config.yaml
num_hidden_layers: 12
intermediate_size: 640
init: "normal"
init_std_qkv: 0.0395
init_std_o: 0.00805
beta1: 0.9
max_grad_norm: 0.5
decay_fraction: 0.697
final_lr_fraction: 0.0
batch_tokens: [16384, 32768, 65536]
train_tokens: 111700000
max_steps: 3021
Each number is 500 + 40 x the weight over its row's rms, rounded and kept within 0 to 999. Layers, rows and columns count from 0. Numbers have three digits each. The size before them is the row's rms in percent of the matrix's.

# layer 6 attention output (transposed), 160x160, rms 0.0698, rows 158-159, columns 0-159
130:491456430465550501497530510540498555468524497461528521449461558482521508520471487486526503504503483513444513452561501449478551531476461540488519487530457502408550515469482497489465535486529486472514560489440617517469553550477540508511494570465433552504562419533460463497450518463587499538450538430474547548510522476503546489473530478503486493540500573525516459426482485495522582609498565517454440482488521464464483591438491370486492494480513493435481492473541486480537511432521519
139:443501551463494520511522449490520478555497521459471413535532577507522516355487503492449515443450489509455460509476494446499594535529358484500499471447468566456487440461493421493493520567505528559515503545463455518560476471538485511506480472507477492460513495551434571573505521528540507493476474528522466497557493518502496506570450512518455458507502489484445525483444509531529495414521495492543552504460561512511513489560489560547526595484503472521462511579487499481516553439524528
# layer 6 attention value, 160x160, rms 0.0681, rows 159, columns 0-159
148:502470497504522521550496577535503469443416485464540574504471406548496491589520552512539446482511512495524522539502511492609456573485582563500482460490565529511462533536562492552496491478489414451485522386493470482516505488512536489525490505547492467508414494491505396475501468524471544511494502516459542479455529460522516522457542503471483471458416487498523491507506495437483540499523526567502431508460403505590524486490494501473467458570555526474456510487599523505508460511457505
# layer 6 MLP up, 640x160, rms 0.126, rows 0-18, columns 0-159
100:459536499524468402520504530511457493504572500503487496506465523472536510550464542536527507549431495479519442459493480509578451529457541528525467504460410571464468564565540428505503506596537508469477557466473529511468535524525455532524454569415454555487560454484544523536493523493537498451472495515479454463495522492436530445580457553505390529509504420452545530486475592471517494498469497503526552491500478505502552456544514528483485398496531508524481511548534521523457514552447434
095:511504463455509449511499520489492574479576564516496531476438472543546469470559477462536568534473528455498454506467460520515485461468474417519491534482444603434433435495544482515495540545493472516529449495538557508465488485528399475592510534498473431569531541532512500549513546475480463461542487447535487532548445481475483439496458448505492479515484484509462524517525571410504414505531488440569498441560503474523487475573528540433528458528513492569552510515563565507517489515458503
117:501486549610538574461481528450441525514493509496479513460482548527460522550464531498574468546493515468469596467502445484530504557426471491491587514539473504527438499480509475535452504420418439482503467503468515517507528483580494527469540519522474507532503543542469468528492493492461515500491446495465502492486533569496439552468498480421496548483559543511500437467552502508509523463537446530515490460538463540475458477483494540420432457560489578426550496516458469643485547466508512
104:568524498513557498508506473493459526490467474558547585614471458487491538488540530515457430569496531469485565444459466491440496567482495407581515443466464519410486520548481494475498498483527449419544478520483539568544538524499482542525490478525500536473488470495560431482536549484504461488501451455422510534521544566455480512531504448442445458466533541533537470469543586447472481493510437508575514531437445482477510542497435517464467545491485463537521516542544466512467448464473510
104:545494430513492470528494447501459518523471564513454501495351494525518488476495519481541532551483483454497509540476449512526475589435477461478516560477432469499486479587426411478510581446455488500486517531512516510620478490532469509515507472533508484451442514463502524497466476548499487466511460492405482514529528516437535542533512486448466498511565546512530414503490465465485469485545425479528541494503465511572499434529491536498495522522524590488558516553498538596477523480423498
101:527572563483515454495526523488507503440553583533479455488471550464440490519527471544504503518471583506533533483440470478590573461465453465468559427496485481512432461463515372506445567454427507529501484473462417554520478498541514487448564542491463397546547466511506497520491491491493508439481502443493454539503525506536522510477479454524467501492528574478523502475551489457546477480575461497510511518527521551477408499536541542510461544489489515465517548505545504607516532538469524
103:610516525611522481477539537491528522528529556477500528502478439518514554493463522525484507527506469453469510490444453505465523529464494448457509397461483509427485427487479446498478529503511488439501522516521529590512496504489504531574491540477481484611462497556541427568528528477510526464490471388493473562502508564493470483495485467535480470540462482577546490497607541454449509484505549496516467486473438496460499473528497530471393450569536519533530484532531493512459449448470541
113:555495491568497458516530556527498497463498504529538505456489463504505539616437505553498489549518499500520511444482431483442480553527529511520593480526441469405467489486479516492464513547555515412478535412553528542485544417486475482513543439489479518541437587520499488504487499508499548474473483483405467482555531533460467546530516409555479540516547436545475487494568531496516535476479495542520487542466485440465495480537577514450518506549473502488417473529479460432500450484515415
100:505494501513559428519526510449492560524518490485570593456488536444560486572454513496551486519505528532522477439497469501441471505468542513499519517444455553487550538522501557491434477512514491449561439552470462559485535507547483476524541449462463489574457424523579500493579517475508540524467476494497497491524484556484519496532494402553463499439511563542516389427587528534487521489518509449535475521468464511419508449567509506476540483448499461465450475530536448541521414493497469
111:517476451512590526469476442437415547449496536540459513497429588502539514550465480491477543482432538487519470517569492435455541535452499515504482556456446433467493499506499451521510487475531426454528550527492512515543435575476462477508524548509465492521586580500457518561504532563467525563484481465445452514515538487469475532482488534505399573402541478582496514472513488459491511487515513500573491529497505483508510451539520512468509468561583522459497448508544488510505456547472433
093:506583461520476458499508483535511571470537522472479439517494522495478483544534561544498504567449569478476509422492441526496517475501527524545553558490483501495511462452540522452405490547546496527462493489535568513442521490467513547529499521437494518576503521525484435482462449487469483477506470450466465530531495468459462476535487509485475512553533444551498477511501640538582426477524480515530515500489444456445519508546502517401516507507515460513459531538473582468584449400546419
098:490536522488487454415558480495474467489455481525544410502469497502485529509530506485502481576524560462521500569456496457594572533532436508547470518457460517456453469551516502495505437458497517526515484464485440573498477484536511513526468467451491508517461442520528500482506434552599504517499510401469505568565486532492521467472554451463454436524586506629463470469537533485554501497557508544527451488494525437457415519544537524465457509536472500473525468542553516514458574484493469
109:475504524495493466499519510527514524487543527573531480510490475511515483505441447486488453549527469468517409557498479492548457449471441446556492535550509520493457441527452501456470623448436562412388477524527462570565600479493534477578505524467443490478485510510493603529490468523540512576428469542482516552550464501452526556448566481549528504424491504545487500496511477503522457492551483516494521535476500467478432479489521539525449506487546534522514450534504525495410480506469494
102:494538492516591450479509536484480470495578511545531450538503412448468478522507518517527527535440542472538465456502482528500488556485590429610491513475449482414491471511564506459472473555528495477525465429482538525470555467568488530555475513411466518514507391455540523513533573453522454528484490498454461510536446438483455483448470494485405464415494465467496480482516547487541458508530542512518513572470490520510567552522509519464559509483529511487544550542556518536469459467506474
106:491577554485527535513463460495469556426482555512552488480513488519499546534406479496512428507523547537544455454546500430478520508513521513557486497440469483495486506472518521478413488472545467382460486461515452534477506548451551541545535593435480531519538497514509533483497478497502521569482451486452505510568492520394486466499532500515516555416562542485460463530536572529500457479529473511517508542478479445462436554553522507431482410500482510580486495536581452519478463476466475
108:524424495537484527507549502486464496463489611539507480502485499521457517440559470453594525537542536432554483547431466508533498520485464516478550519512475539482448492461486490432498538489453520464475501484487398552504460519551532506482490505442462446493463514529539469492417491547581478457499492492497481492529493472528471610549450433453436525500573509556557475476484457542536479461529417551533461554466542474482490512597525527489518557520510558499531526505463519524491583519452426
103:523512556548542481469580541489524534500515526493563535440478485506522601526479482471461499519451573495555510374554447456540517501412492494558541509498457545516477535501512485550462456493474502453426562508502548477443460490553500557571524466406458430618509502497515444529496528469468562451463467500514531535521517446471476498498489507539452534452476538532489428487484570489494535464475499529518472551450502521440504490546484487444588473500492536453469482528494512536476450463554502
106:533442553560575528454507592444476447489500585510546530530479436482433509500473579522529472527504521426494452546477525509458512487501471499517515485460513490413434504445526457571566497487555489412484488478492460525519526514517481523588513501486479474528458480498559490553518568478516486497482489468450537486531417529452444506478505452472494503490468479559540419492568487427514530501524450564525420549436451505523454536561561514459512469558491573490511517531492540528444435507513483
081:541462431525520440541491460487474535481512455508491436429507546416546542541532482503589540507521502541492523503518490539568572498421538483467516513554444527467498517539553471459478518470569447530541431476523498529439533512558514500511565551415474428523588418482516526497447509570497495461464490454436494559574454477507497540544461478488494501467466519486511500510500501495561516507521418593534567520536497437451474469578469516505499458504477489555453476507501465505511514464457430
# layer 6 MLP down (transposed), 640x160, rms 0.125, rows 0-18, columns 0-159
106:493507443500444502493460501427501491464511540479562501496452561471502541535431520522605470474495483536494507490528547552531525502484442471495485517477610408444571525456511552553493563459430529477537545498484502465502547516502467512412560494473434536571549523514453510481537487451510481484489475502515462439522434495465477562505488508544470581460485537437549498498562522483459487475536497500467554504521491518449631469502502542526492505482476482525460510499526471494588488529445390
089:491475526558460543496533516541474540507439497507499506490499469478475491500431502485495482487559517495584528484452535520515527485516506540474459573480468517537465505464523519478503522551458449537508467530539467503473559543523545433466474569520370583520384515480495523466457511512537526495394569484452520531435438497453511449480476554542534490465474570460480526445558475533498524452548521511492475465408537548433497519606499558511470539537515542422466492552482425513492466492497501
128:513393538413481487529492564473485495494541509508523471500580528506456558423464438501519474440593498504517494524529508505502460471549513473512504520423460480552495545499511527482502553513545532518549495483481511471511513508556468513541415460484516553498531557431541489532470467478497531497473472504563512471611469488427500432487529497508511474525434542471455528472539478429610453547512542495488496501461510484470443535527517536575529479427532441513449508465438530446464438533562574
106:409453466517518504468423503498510514498442519523516464463527483446466506442498488492501511509537516442481576485576568577455506528453407542529521527501426470573504545517519544545504489498527463463450493428556570482459556561549529477439451511529573515509486536478476538538509469478461544526460443527414533453519478509558557533492450464510445433479520441544494533555528564497487479468485539542467510470486520458546491477470477507568414515426467435475523543517512530522539551538461507
111:485528505509475429478467482502431525500537454536492504567474494498564509589487428522491573484492482459486398579521555515496536457537476557480444467556472505520551466438511484461444479467578501529490502474471522431500506481537482474531548512479458495517522520553449465432494537596457545527434585479481506432556533526473517447532473432502464523562525576562519503488398493518503612475454488521539516562539495496471502512460477531487460470459490425531538481492468466534509519478529512
093:522501426486482533507558514545418496540475482509547508521468445541495459506466522477494468566494577513560530459550453521438483531446518476510527566494516561460578475558472461521548467517582537454526498439439566469528563456485471529573452477396514500481511401490503490467600466511535460481530536476523490528479456596442482512500532508547493380515506439495489473525496468492505502482492466444453483482531493545489543524522495500483498493438486535483486435525448598529526516506518534
113:537475583441447474511453560548534457487422536521504556522512552473454535463492413480549548488518473485510529514478542473529481437538500514508521476466383432501518503487476557521487505492531477508539454464523531532427559543541415450446496519414429468497458528489402490539492440516526535519483502529435550506524552453546493554543494513560548564486511555529470541522502525506553456516516473477479520545454526474453442412508494515469534492488585490510493531490548451450511581494508483
112:413470520519556569547427534477465503498489504526391536528478566492517531479537515553538574506594516444477499465486437486559532525543494468455504574484491537542525513495552475491478510455543477452519494513537529512383512567552576462494468529538491490460490535555534526474460541584515446531496516492527589497536407467449498427452468476466544508457476540439505489524548472520460439494467547506476517481508450486531489596475432491525481476483471469502511468493486488478510467445465558
094:508433503475506523562504506486518447537476465521450471493502497542524524581546446453567440602516476563477591492410493497507474541580472490498503514456519501528535500565471521547529555404425561472473600527485469497601518520464494546447451468537512486443522499523542490521453515507517498524535460458409494508437498471557483486510481510448466447511470509463527449486475467552425450480473511529521512493472534433531508557450524476535499497503451458476590531503516512443556531518459494
103:477515500538481505520513429425447519542526492457435526467495564462567538543513455542533514499442559490441499478500578504459549578554446538486474526530490497493516520510550493525518491481504514435550472543547477463509456515526423481471471426470518455549569557442520524476431478494533538508492473487534437517486549529513535491471493521491421502539499474524476573451444420484489498513510556494554531604608483542568532518482521417472492427442552455494517481529517434453484484497538458
099:454485504511498515535463484478517511480389510553539506495511583550503498486471566511526494485505495485554502507434477588402526472505514560496457544539444429519524542534476546529470434581560501514501483535446533470521472535453442469465470505525515515454550503488527507516539536470487596520563607526541573466506519549481490443498497503402496536507469476426493489525483527458410496522395510471522506432524521491454539438463458529444469510491497541497555458460522433491472467527509522
100:503488454494500401592503523464477526467491454493469467431547543574484525556567497576484570523475499482516444395557533518524514435540418454493479481438523555529526503460539416466515544464545448507486523409506513507565485424460511487468519444545536489491496526529520508534515481533510487494531502445534501535485466479577513501460458505561458480455578483493466480498487467528506533532544563493422538572449515409545498520485577496500525506540499443513453541459502543509501523469469542
107:453545490492471546483497523476505447445566496494525533550444542454476539540495520474453464430519510519442466460472488490453469527445557514510585482495498453475586442448477544489497504543514500450409509502419490483474452487474471494513484400470597511467547546500580502496573474425533504475485527532509491451491563506513567501510484509473477550551464464480483607477527506525430508530547510586443544529480557524490486550492549463534554483502437556425481482527498523455510526555546501
109:451525545497538440618507465471497498493501499501504511485443451499518537517561457516525417524498449479482501491493543540403602475435528459469502581544590499472469485503501535517508515476469525504488491525560517484490470506475518574533481507544511481464435531554503528574513537594525448464488532488518516508457506565401483532481519459490524577533555516566496461498417426488497528487471443462497450460470495517460433444480454477450573516546496542496523504475470444469575463507559497
112:480435519440535485411544536573468483552598463477444484505503550503444519493523495425503541400493475419476552443501442478521514526448455524522541492572473466506501451485452518502525480488484507530488470535477563504427522508547546469567479510493503509510507527482476512562426459497501521462527517510535562562514543511528499507466525536445557508530476475499538528464505561498402463495555473525455529500590507516529528487394432529485472525581539513483478487549445496455471540557543431
109:510497533499475475441463437542539428448479524531527525470544448449479516485461419476513470531484451524521462544536507525516490520501536406578505512435589435481491510532567482459542459452519539544523500465498463467510549539416568460506501499457470461447546540475523579516545495532525503431515506472419522393467505549442397541516462495508517538496539552530474476492511578463519520513559509489538470553524518449476640476463503514492526513515465512524495514474481496544477535463473516
101:478536518477504558478466435541465531455471506510409497533552436558523518475468493464483568497477446518505476493522517553515449493519572498562513461549542559506446520465541595519510511448463500533491434535427510434499589542509491413509538544529514560448520517516481555450500467498442519516444533473400520483474541440530493569485472516596466545510492440565512525453446489436570511514465469552510482495525480418488484487472526526533523504570491432457503470498446431518511507496510472
108:497482430499458530470555472509560466476517484570479413514525497452526465402593533434473490481496471500478474515469547499455558492443540551542557513482502514497542437515558475514523537500476480520492527456561518485535465429481508496531434478487434440544524537505493460440518557506560500503445538483600491420415544526558492506522547555447592486457458462462453470462580461502481532530545465521512525513552552516483526490536515580502512554454561498462447468466448478521504479486489511
071:471444519534541498472504519465471552497479519514535544451550496453487492551517597516444484476490512569488562456494495566508568512447506528518455510541549466482474520525506522499516490512492398449472487502488454433528526510504502463482442455418551548515449574445486493467526523504455588534391490557464511507493488500508467517480489428493522515521477541509533496484545470505485499537508531433297479515514578468473519438524498491497566434509499487497524524446458521521501557508537521